{
  "d_model": 192,
  "n_head": 6,
  "n_kv_head": 6,
  "d_mlp": 768,
  "vocab_size": 2048,
  "lr_head": 0.00844,
  "final_lr_fraction": 0.1,
  "doc_mask": false
}
Each number is 500 + 50 x the weight over its row's rms, rounded and kept within 0 to 999. Layers, rows and columns count from 0. Numbers have three digits each. The size before them is the row's rms in percent of the matrix's.

# layer 4 MLP up, 768x192, rms 0.163, rows 168-184, columns 0-191
087:578545418496472527580480480463529465469600500545469530542554574501469499472525530463552572453453491571474453520568474485551586475453505482532457462514503475517528537552464402469515468539547488465476438501519553420496511486593534469485549436357543550465597434567576456509521554412407460535460562519492486487561439557459430512526538483466487510535416545453431499491554544563420552571512549427561488487511500550443399463498476507456501503500487474475533541403534573578488440501444512542585446531445504574519463469513456502495510497367432478503465433467373518640467560459416397471
095:448513568471488514544530509464446556558403583450427540540466550447569517546491435459523507539433489522503495477384521462496442545535509600524476558542533498464524467461480478463509564431423512477506451560501416525486426511487579517532581582442462413517383515536439484564476487546441463536476564560503483474562482481457506551543472467572575502482520539471528562595515445444459542441519476475436536496490476485458561655551513598547538465518497510480528469517460497464515632541529447558477482413460580496497547530332485439394505501537591449514477561442454504417588537556490464474
102:459403394512453561473490533415494535579508420484550526501532536516557575520503520426549533547538465525535467463552431547499547578443519576492519507482396593490524452447489480527466427463528573400396467312517465536510377472464386584601423464491495529501507515482534460482502472519460488536465445494478511545476554589555503480534546467527498493506535400513399543551542522442496518502568429536582507484493466524582421424531521485519493539457467559499463517541486541494576474435549489374513511550498451619497492468560534438480530572558560518561501536493501488461437444538474539508
094:467500398522414496569490381503544518478549506453522472516430557488548550528447474465433449541452494549488508549458499540525483537534431574550597518522369527504401497452471489451501466525393549453550423512490436473513550527532542462506375500538545527449546537454441439467535512574496541509467441560401448519493489476495474404522440386480488520506471527532451483625510464608477515579553466558453547493605456488483394548484477462447565484557466492412465574506487371523413515469517467436517525503442509561470565486441547432550425520491495440479571557459495479469536527516403536514
093:469571509580384430493471476564369554494556475536413495488461458425516439575519523503482467494412450457539562478444626511521556486420534472423500526540473519538616465471586519445518493495555451521527556498453515552472511540506470547520535490574468508497446435493473498528448535555511439445540491470387521660481482455414372487493531487555481525455476402490409544445505471479429499599519458544406434520485491547484492455507450471583473562489389506558510555550413465554429465514557490477570539436560505439536515510517507514428567406483478457490567495440499511461518534502491499440
088:466554562572463514472587612496522493526414467559483526547555482477491568550523536517484492548541466471653498556589513443508573472529596547508544466543390445502470560427584554449564499485524440468474555472540519463478535542448403502496526409424478492551522491569432461518509447556576537461488550473473525518470542443425460443511464540478532618479530465551472543429555515495516527477482570583515558381560514454537464474582527540558422517600496450514386489561492496578571518484510472589535486483500488590500524529472518438591540475510586474443529449462516576426445504526504546581
096:504560518541509442569559564501517569408502441500458508547470521489554391501537539516459495508494390460398548518451544456578542425419491499501539531527424477474463574472494409550456574519485573468454599409493484519366460488548502423495545576448471436460459394496457451542502489544503456541490522431435491473452473560424561559461412513497561441501458503564494591443496585549438537466478494524384455503453531387475609573475498606497524462457515503514426549481440459423523449517468540555519509504533533442461510488503548439502594465523506531517498604485530499456596513524458486556
101:481491472461482380461472464474554495558514585466527505468458538521535482545595485396461545408500615454581542457486576527455493573545457470451502423547503504460501597507481484536456466470401493448574455463521445529539502625518554515439508607521532497517411503448520366561526539578516454546502487382461444494600459466394431433477455517459454419449612477621513464509498483491528575591500533463528492516520550491547514585506435498610508479531503496482406480469484451457480532445479519452495510428537515576508514508549567472569510538530512485508424545541508556466565513497498476426
104:397430555470428544582493539483476476546539479470522502557448471596490465459434440538540487421477477489463387503548563454576493484439517446540471433508527538431414455459460530498509423402509486463497515466495482445563505483523531578502494456472568505571497539623482445459542642556550508571428449390419507535537508528434526486496547492498624521469467450466447453507523459514408493377448563433541491526432431428509507388470568553549490529526492435466515533567491475537527508499486496502520492489424434552437494490468536634583577479549526539479519478506514535445560488614488523483
099:494518533512578514574554448480472504513487474649464544501575477470464498472497522545452536510408423526556519462522553526461415498567511567516490470471492492431415532568537490563538593515449408457550550517533538552514468472514550431438403545482563523531416485421527385563591590541529580513482476474539527551518591503537548539442578431382529497507529477535543506427531468417584520398492466485502478551607431484459490482465501494455487477464470394569454602566467501534504435403510491473422413461452492499465588432496523469506453555444538477487539538530457561533450554567477493459
090:532481473507494521487398540592509465581522470580449516520504516530411439544512475494372459476582546517508394451563502414476433518534504562499523540537509426604485549520482596497532512459432495463515475603473506523469470519608458507519507523573502542577485516436507523465465484537495521505416483484450470466611440508485508591495399601560569494440535555557484436486391511498533468546431563588538554478522527452481507498511568456535443457506461476485507478537491504449494515497430461422400467578579478417502468484478396508493604518437614512449415516447496475485458459456589446591
100:514559499538451583467559489523527417584501588511461566557463494540536559492399540471471461565483420557445569574497526458386414436447445436550444497568528432557508560532624547424452520486520465475507385529491527463467493394445454480576487522513508543468516539492524540482521527525493485428564429461488521555499474457453481513533546401480399469498538469490436495536537436527616573486410437499549493431416523534471485471419477543441446568583534486488444510451528389415493521390471509513504459441497561500518542530471414443535465548524488452445553593522493442472537537566454493497
107:548522521466496508596458514540528395544476459616457479522533502579431422516554454560516594536498522563539484417458484476463503540535495486496507452558533503543556481515504449554437498480534542484573509485448495524596572514475481503447413371513452510488524504464640461492552493562402442496577509414449440437507460594607519502607473546482385448466508479549420459533444492441513495488489482498512510554477501505482514521492457406440395492593553500446527480500570507575548464457515404470585493442477421535597525398475522517410491512471508397560473483493582476508527459418491492504
090:533525475583450528539478526444414631604557532486590531481531509497532546514517562460473448392544609467448481463486519468496517478516483479425530535492497431566463493498427574541429549459573601355513480513519466523499523422424571569584479483532478553474487436465360500537392488484539542516493562523549498488502525583372477494526459564503602471424488435484539488530405541508455554459594529548528495515513449472455488536545468539411567487488555509470480501571457541582577387528502557582544510480491579545527465491493454450497533496496570501462397548526554491499488517485499487523
098:547526476620529553512519544556457492504483482616541499502534593588455372572497508447537480483510402646398501543601521548515527535483528425509466487477452488556525515482450491510612457454504513520451491460514423497518526511500429499557474422406536482485438489536408473623522474560525481492610496447480570469489510594531510422465526573465485405498458519479507503500484580386494449572485447456471555502461567532496451523488503523512466483574465429526493422490516548497454535517470493561490512455483496464505529497487536425564496469535556553563459571493502498702497564538566519540
095:518504605475367530452508490518447577463637559455429597519452531455438535495523504412589561464485528483543502387471414489499498448525451472485402541468490520521524513509477529566475490491500459501451548595483571586518486459534471501531501369429555567579345453424397512490433495493398539538504512486527495549486370522545485516470554456520561429573488440526533514474502534451553520451456422475555453445517584478532454503446425554443510547428521462556454476499498506466562468485478424575450525517468512522467503534485474527507542441469499473474532506446522569565529553440421488572
096:355476569548476502526479482550445499531425390545548400487547476470491489489420439468511529519603532616506440508421509466485482466551562473503479612486540527555416486527519600565557526540525469562456468504521418409590482467432559425479524557511536479506542522591412474489463525501502582555563507492531541538568579530564476581500478496467551547426582570532432410525490493550512529562508537555407488420501551449449485439554491546610455595412574522454517492467493562480620491522503497421519503505564511467544567518496503440463459529470494529538554462425530497446507511500470479521
# layer 4 MLP down (transposed), 768x192, rms 0.153, rows 168-184, columns 0-191
093:438539525505419538477584536556610521469526465513553468431449555520502521526453480495424525498480553480507548462537460513481559498475488458515402465402574549433435509484494481408526426513415575530495463549452500583452497497445442435618438539601473431493520501491513551515574488445543509518546502570534575541582430456479432445467538400486465541497570488531428431457449504405463540478557562542429437545513482425469507555577519499506454516479492570554490469598473438529492483484550494467481421433442454496489453527510534460485523442477338471538410513465477515489391432484596414548
091:541506451642469439512443413489566523439494444584421531534473517580502550439443486454520412454550473554490583535580494519560487470458581497424502427447615484529448462496494481574456413501527563533517544425505455488579528408456544520485441430525548529525434455479521492399504401563417557505496470441515497455407589487467631550437458468457486620379507464508520496483533525520467386533545556543498527523486505468463513504535440464435459503523566560537479597464513496469524434493512501494492448471484395439545497479455513523591502512449477561460471510582493555460454532524544500524
101:504574577520560491599477549591494467529527496577550460417491517488528464482399413484510547498617455573516482423379564540476493472539535468450451413478564521549565464480456570502507480558487562604533518549449487509586388466466460463477494517434460407494526412640543495503517534516529581582531549431523509555609413460512478486530413446422584525384461520485475529567539494476508454486499511498496531530454504523531536496424531470505461509522536416485469522499468441467510537513558573442520561466518577549501481450501453472378428425518491526494510438487486438468493443404553485474
095:469475438535443504568510516473586474569429491474510464544548479497506495528535577519397380551573482517456522611494448488613456493468527506572543480554518478492431497558477479502467462525488441574517471492471505460574485467593522554509521445444481456582495440486527498499506401607461478603477431537466386480573503529537472519520572510519505431479475465542587442556363483481478507510468489539471562640588506490619521456505483536503496518509535427515483523476487587532527527574529453527442500554548510430506422442428561449461552567355522469421494432456546492549467550479448486560
093:536456541450538445536582448496422539517392656412551485423510474478509484527402498550486486475512498570505373532573469413555490510565406529520536547439516561534486599566472441540501599503540500561563527507469449469446452516523584420425511462487529499492572545493532523469409481523522492563559471523494523451470465420462602447579539409416495523485413529518433560473529396451559511495438466502541545468468462492451514480490507489483591377538443544496494468388483485501469503546593524484441535516473565539571522522486499536475491460487480479578597482568531462447549538543495462460
089:556449550540505477503461403493615583439506497470505500557431556408528449480507467459508493442455571484517564548507345446492468451516471520502531595485530499532516429500476521447412522496408514487482543577508465441479506422526546603435525580557530577414490555508459534501526515499464493470454457567399528490550526427511451529469470533474521522486363507461560521395474490512511479516534497553515494525531531493569576460462498576457545467502416510613531520489486562458492551445545459482582490459526451535576546562425508438512478561565475533549517606499421605447457497340512524534
101:532503539586489489437553520580452414511475539427442548468579429596416482468527567524596406480523481474445541564505517544530516570572507550557501595514520497460445516461568495542611546523517455501416609570480475548448525410512523514495539463506503508535481588564504475567515593449534380415491583476495517488476591542498494420485517480523467469513503510552414574519493485554398460485465575493482604494516550495420507475493564398565546496427514556596467473477578418431528516550432482489507431514526482481490497493614499512518431549524517500549501531497493496506511512428393396519
106:597481548523538503445567456598441526606518494524544528462452465515522433499517484519458480503578543406508584471523518615463543395500417486497563429517515521496532560570453523493509512465569515492459457589480453562436441402589547507467478459458527548469542487524514445606619490435480510596458553398500507445508548523567508457548514491504483429557520506471443480596481492505526494536503413498574515479534496572541469554432510605539401523460521471435470549501496481475403534561488524551593492534505604526479526445557505426558465545586547497529494491472447438409613563443520533515
107:522486481549536489472518506530609565445540490605573537480470425402495434447445547500449533555514471502441499469362540541475531562461476581453562496461406495530435546525401406499543447481511495580495523438523462514521560551518461490479508435485566600536550436509520563542586444480411549578507575550453514404490526517486454559489486509481497518473455553582515511546558389442469449482481463512417522485606521547468525556530561534479403505524518542550573503487497566353413517607503487574494546492484468485515540557565381498517570509525492507478520574421560454534480513461508503532
110:468552552524590532523491491498483486582457522469459478462575529524498447543543616547460458563458510508582582517442454442516402496550489552602489504519538492458555485517494518435452560424537519552553470609474542508495496479490445507473595510432527543456485489512469533473415478542479528519421431533536494428431553460452481399519616421350591513505487521513449518452498465415521502488583461512500503489540495475460501527522507435533553582379456457448590532469474428423521419536526510529506532435422514522513492464345471573472406526486493434442514493552435446541549438583526442488
095:504503527568537577526535526483546563585542417478420448439456509498487620515513459432512533483447545488528563454455473558471480560452541511398511429403530561500519437524480406567475533510497500504572427485599619585515525476498468471587430458532521511441408471528506493553549486491519432533436469486445365563460475428527503460512488455473518502503504489540537473478559480465406495441436445555438408493418514457614576547469569566498502503470556478441450499504509377574554495665564542454529512373502466571474473492478498489487438496484439543458503457498486510469527510467467504517
097:582529523570538426463510435483518545502530529399500548491521510427486512457517434519474567549566584434369430437574515461480518518468528544521517510470465509491440485384470586541623477575436551515481481455446483491485464503464560566431518559568613468500518423613563486449536591517541520511512475438557596522580500483436566612521557514577548490490502559572522538460484428531513480493503492442458493530528461411404470539515482473535534404468439484427469559551527510566474581489567510523492573567474481482473542529428545545466479569576443458536532432480436590528445508489492570520
107:499464416510483550546466454464531466559510485611497541480539615512490517525489554486464508405572539513545461512546503503483533501496556478513462507472489395567526570579484561493483466612586409485457451553601537466530549435501454447532451552575505573492410373538441530432477425552530555484500556523498435566503465438543456409553543492521484535492408502430567603530443485646528504523503475544535570479482511510421546463513462477484441531571552506503456468463397452471569505482442523583545463549455430598543447500503436572507493523438427422477496524444480551585498526496542430489
102:519432484460594523390421436442519488533518502479455537511528614483515504532558485553527575526568488547452561464478515521552536488564431523477411490493469368516572489469447417466536476550514521362493469550455533537520517508462483487417520526436473517571545488488467532455517488468501550433446406552508453433415543476521431483546501482534501501490494476499554609567502427590514399430488529471517552558478577425496581518439498467512542561451480440575525590520409527485475532592559452574534536412439519506417533473542462441582468607471506508472547613487475565571479519458445439500
096:455482543496448467560475462455468456462527531441551569513507502498401556515534579542548544498481525461572475515403503502427464517557512452533534552438486507482418568448507556457547493480520541534467493533497511520444477416477441521483440547530550460504489469414447571455517509591463444526509513579514555571538503498595400400494523408380491525462551534528535478509493491535476415500525478538439416509432498545558560481496454369472566646397473484470527564502536524563510466597478538504394567385550503585492566555560565512463499487585444606474503540482386443505509508527503462467
101:452450469452571514416552458503485419405482435497508454481378599496481448563574441446546546418471462570556522469592529455541549524466454460514565559529466509520414475623451504521531572482601421531478440493512507423508532492424555447476516449519476454451550515502561504579492549487417497483515486576484610557474458432535433481538526496499543502495484515459572538514465482417508533528614530497587457478463572449504540447449539519350513513404583577423521461459493418530630513551552501495544531450561564509556547472562542524461448510484453454539440537477499481544518475528488505500
102:541507463442466569444404480420529554432467504486483588509495634520568485529424471387419628406472509435610566499592504498520428522505422446470545485512514444487582566449441574524525497525534515516497440537553583527516559495516531455454517615543464506569485514510457541497552454578494462526463466508524610482592493567478383505441518498472495469529518430464442500438488441485468506493628498459512500454512507554539518480467502480554481624603564488522523572527531423490557508524522501542560481461586520546510610470459519490481536495561478507481536544604451474541489501445507552437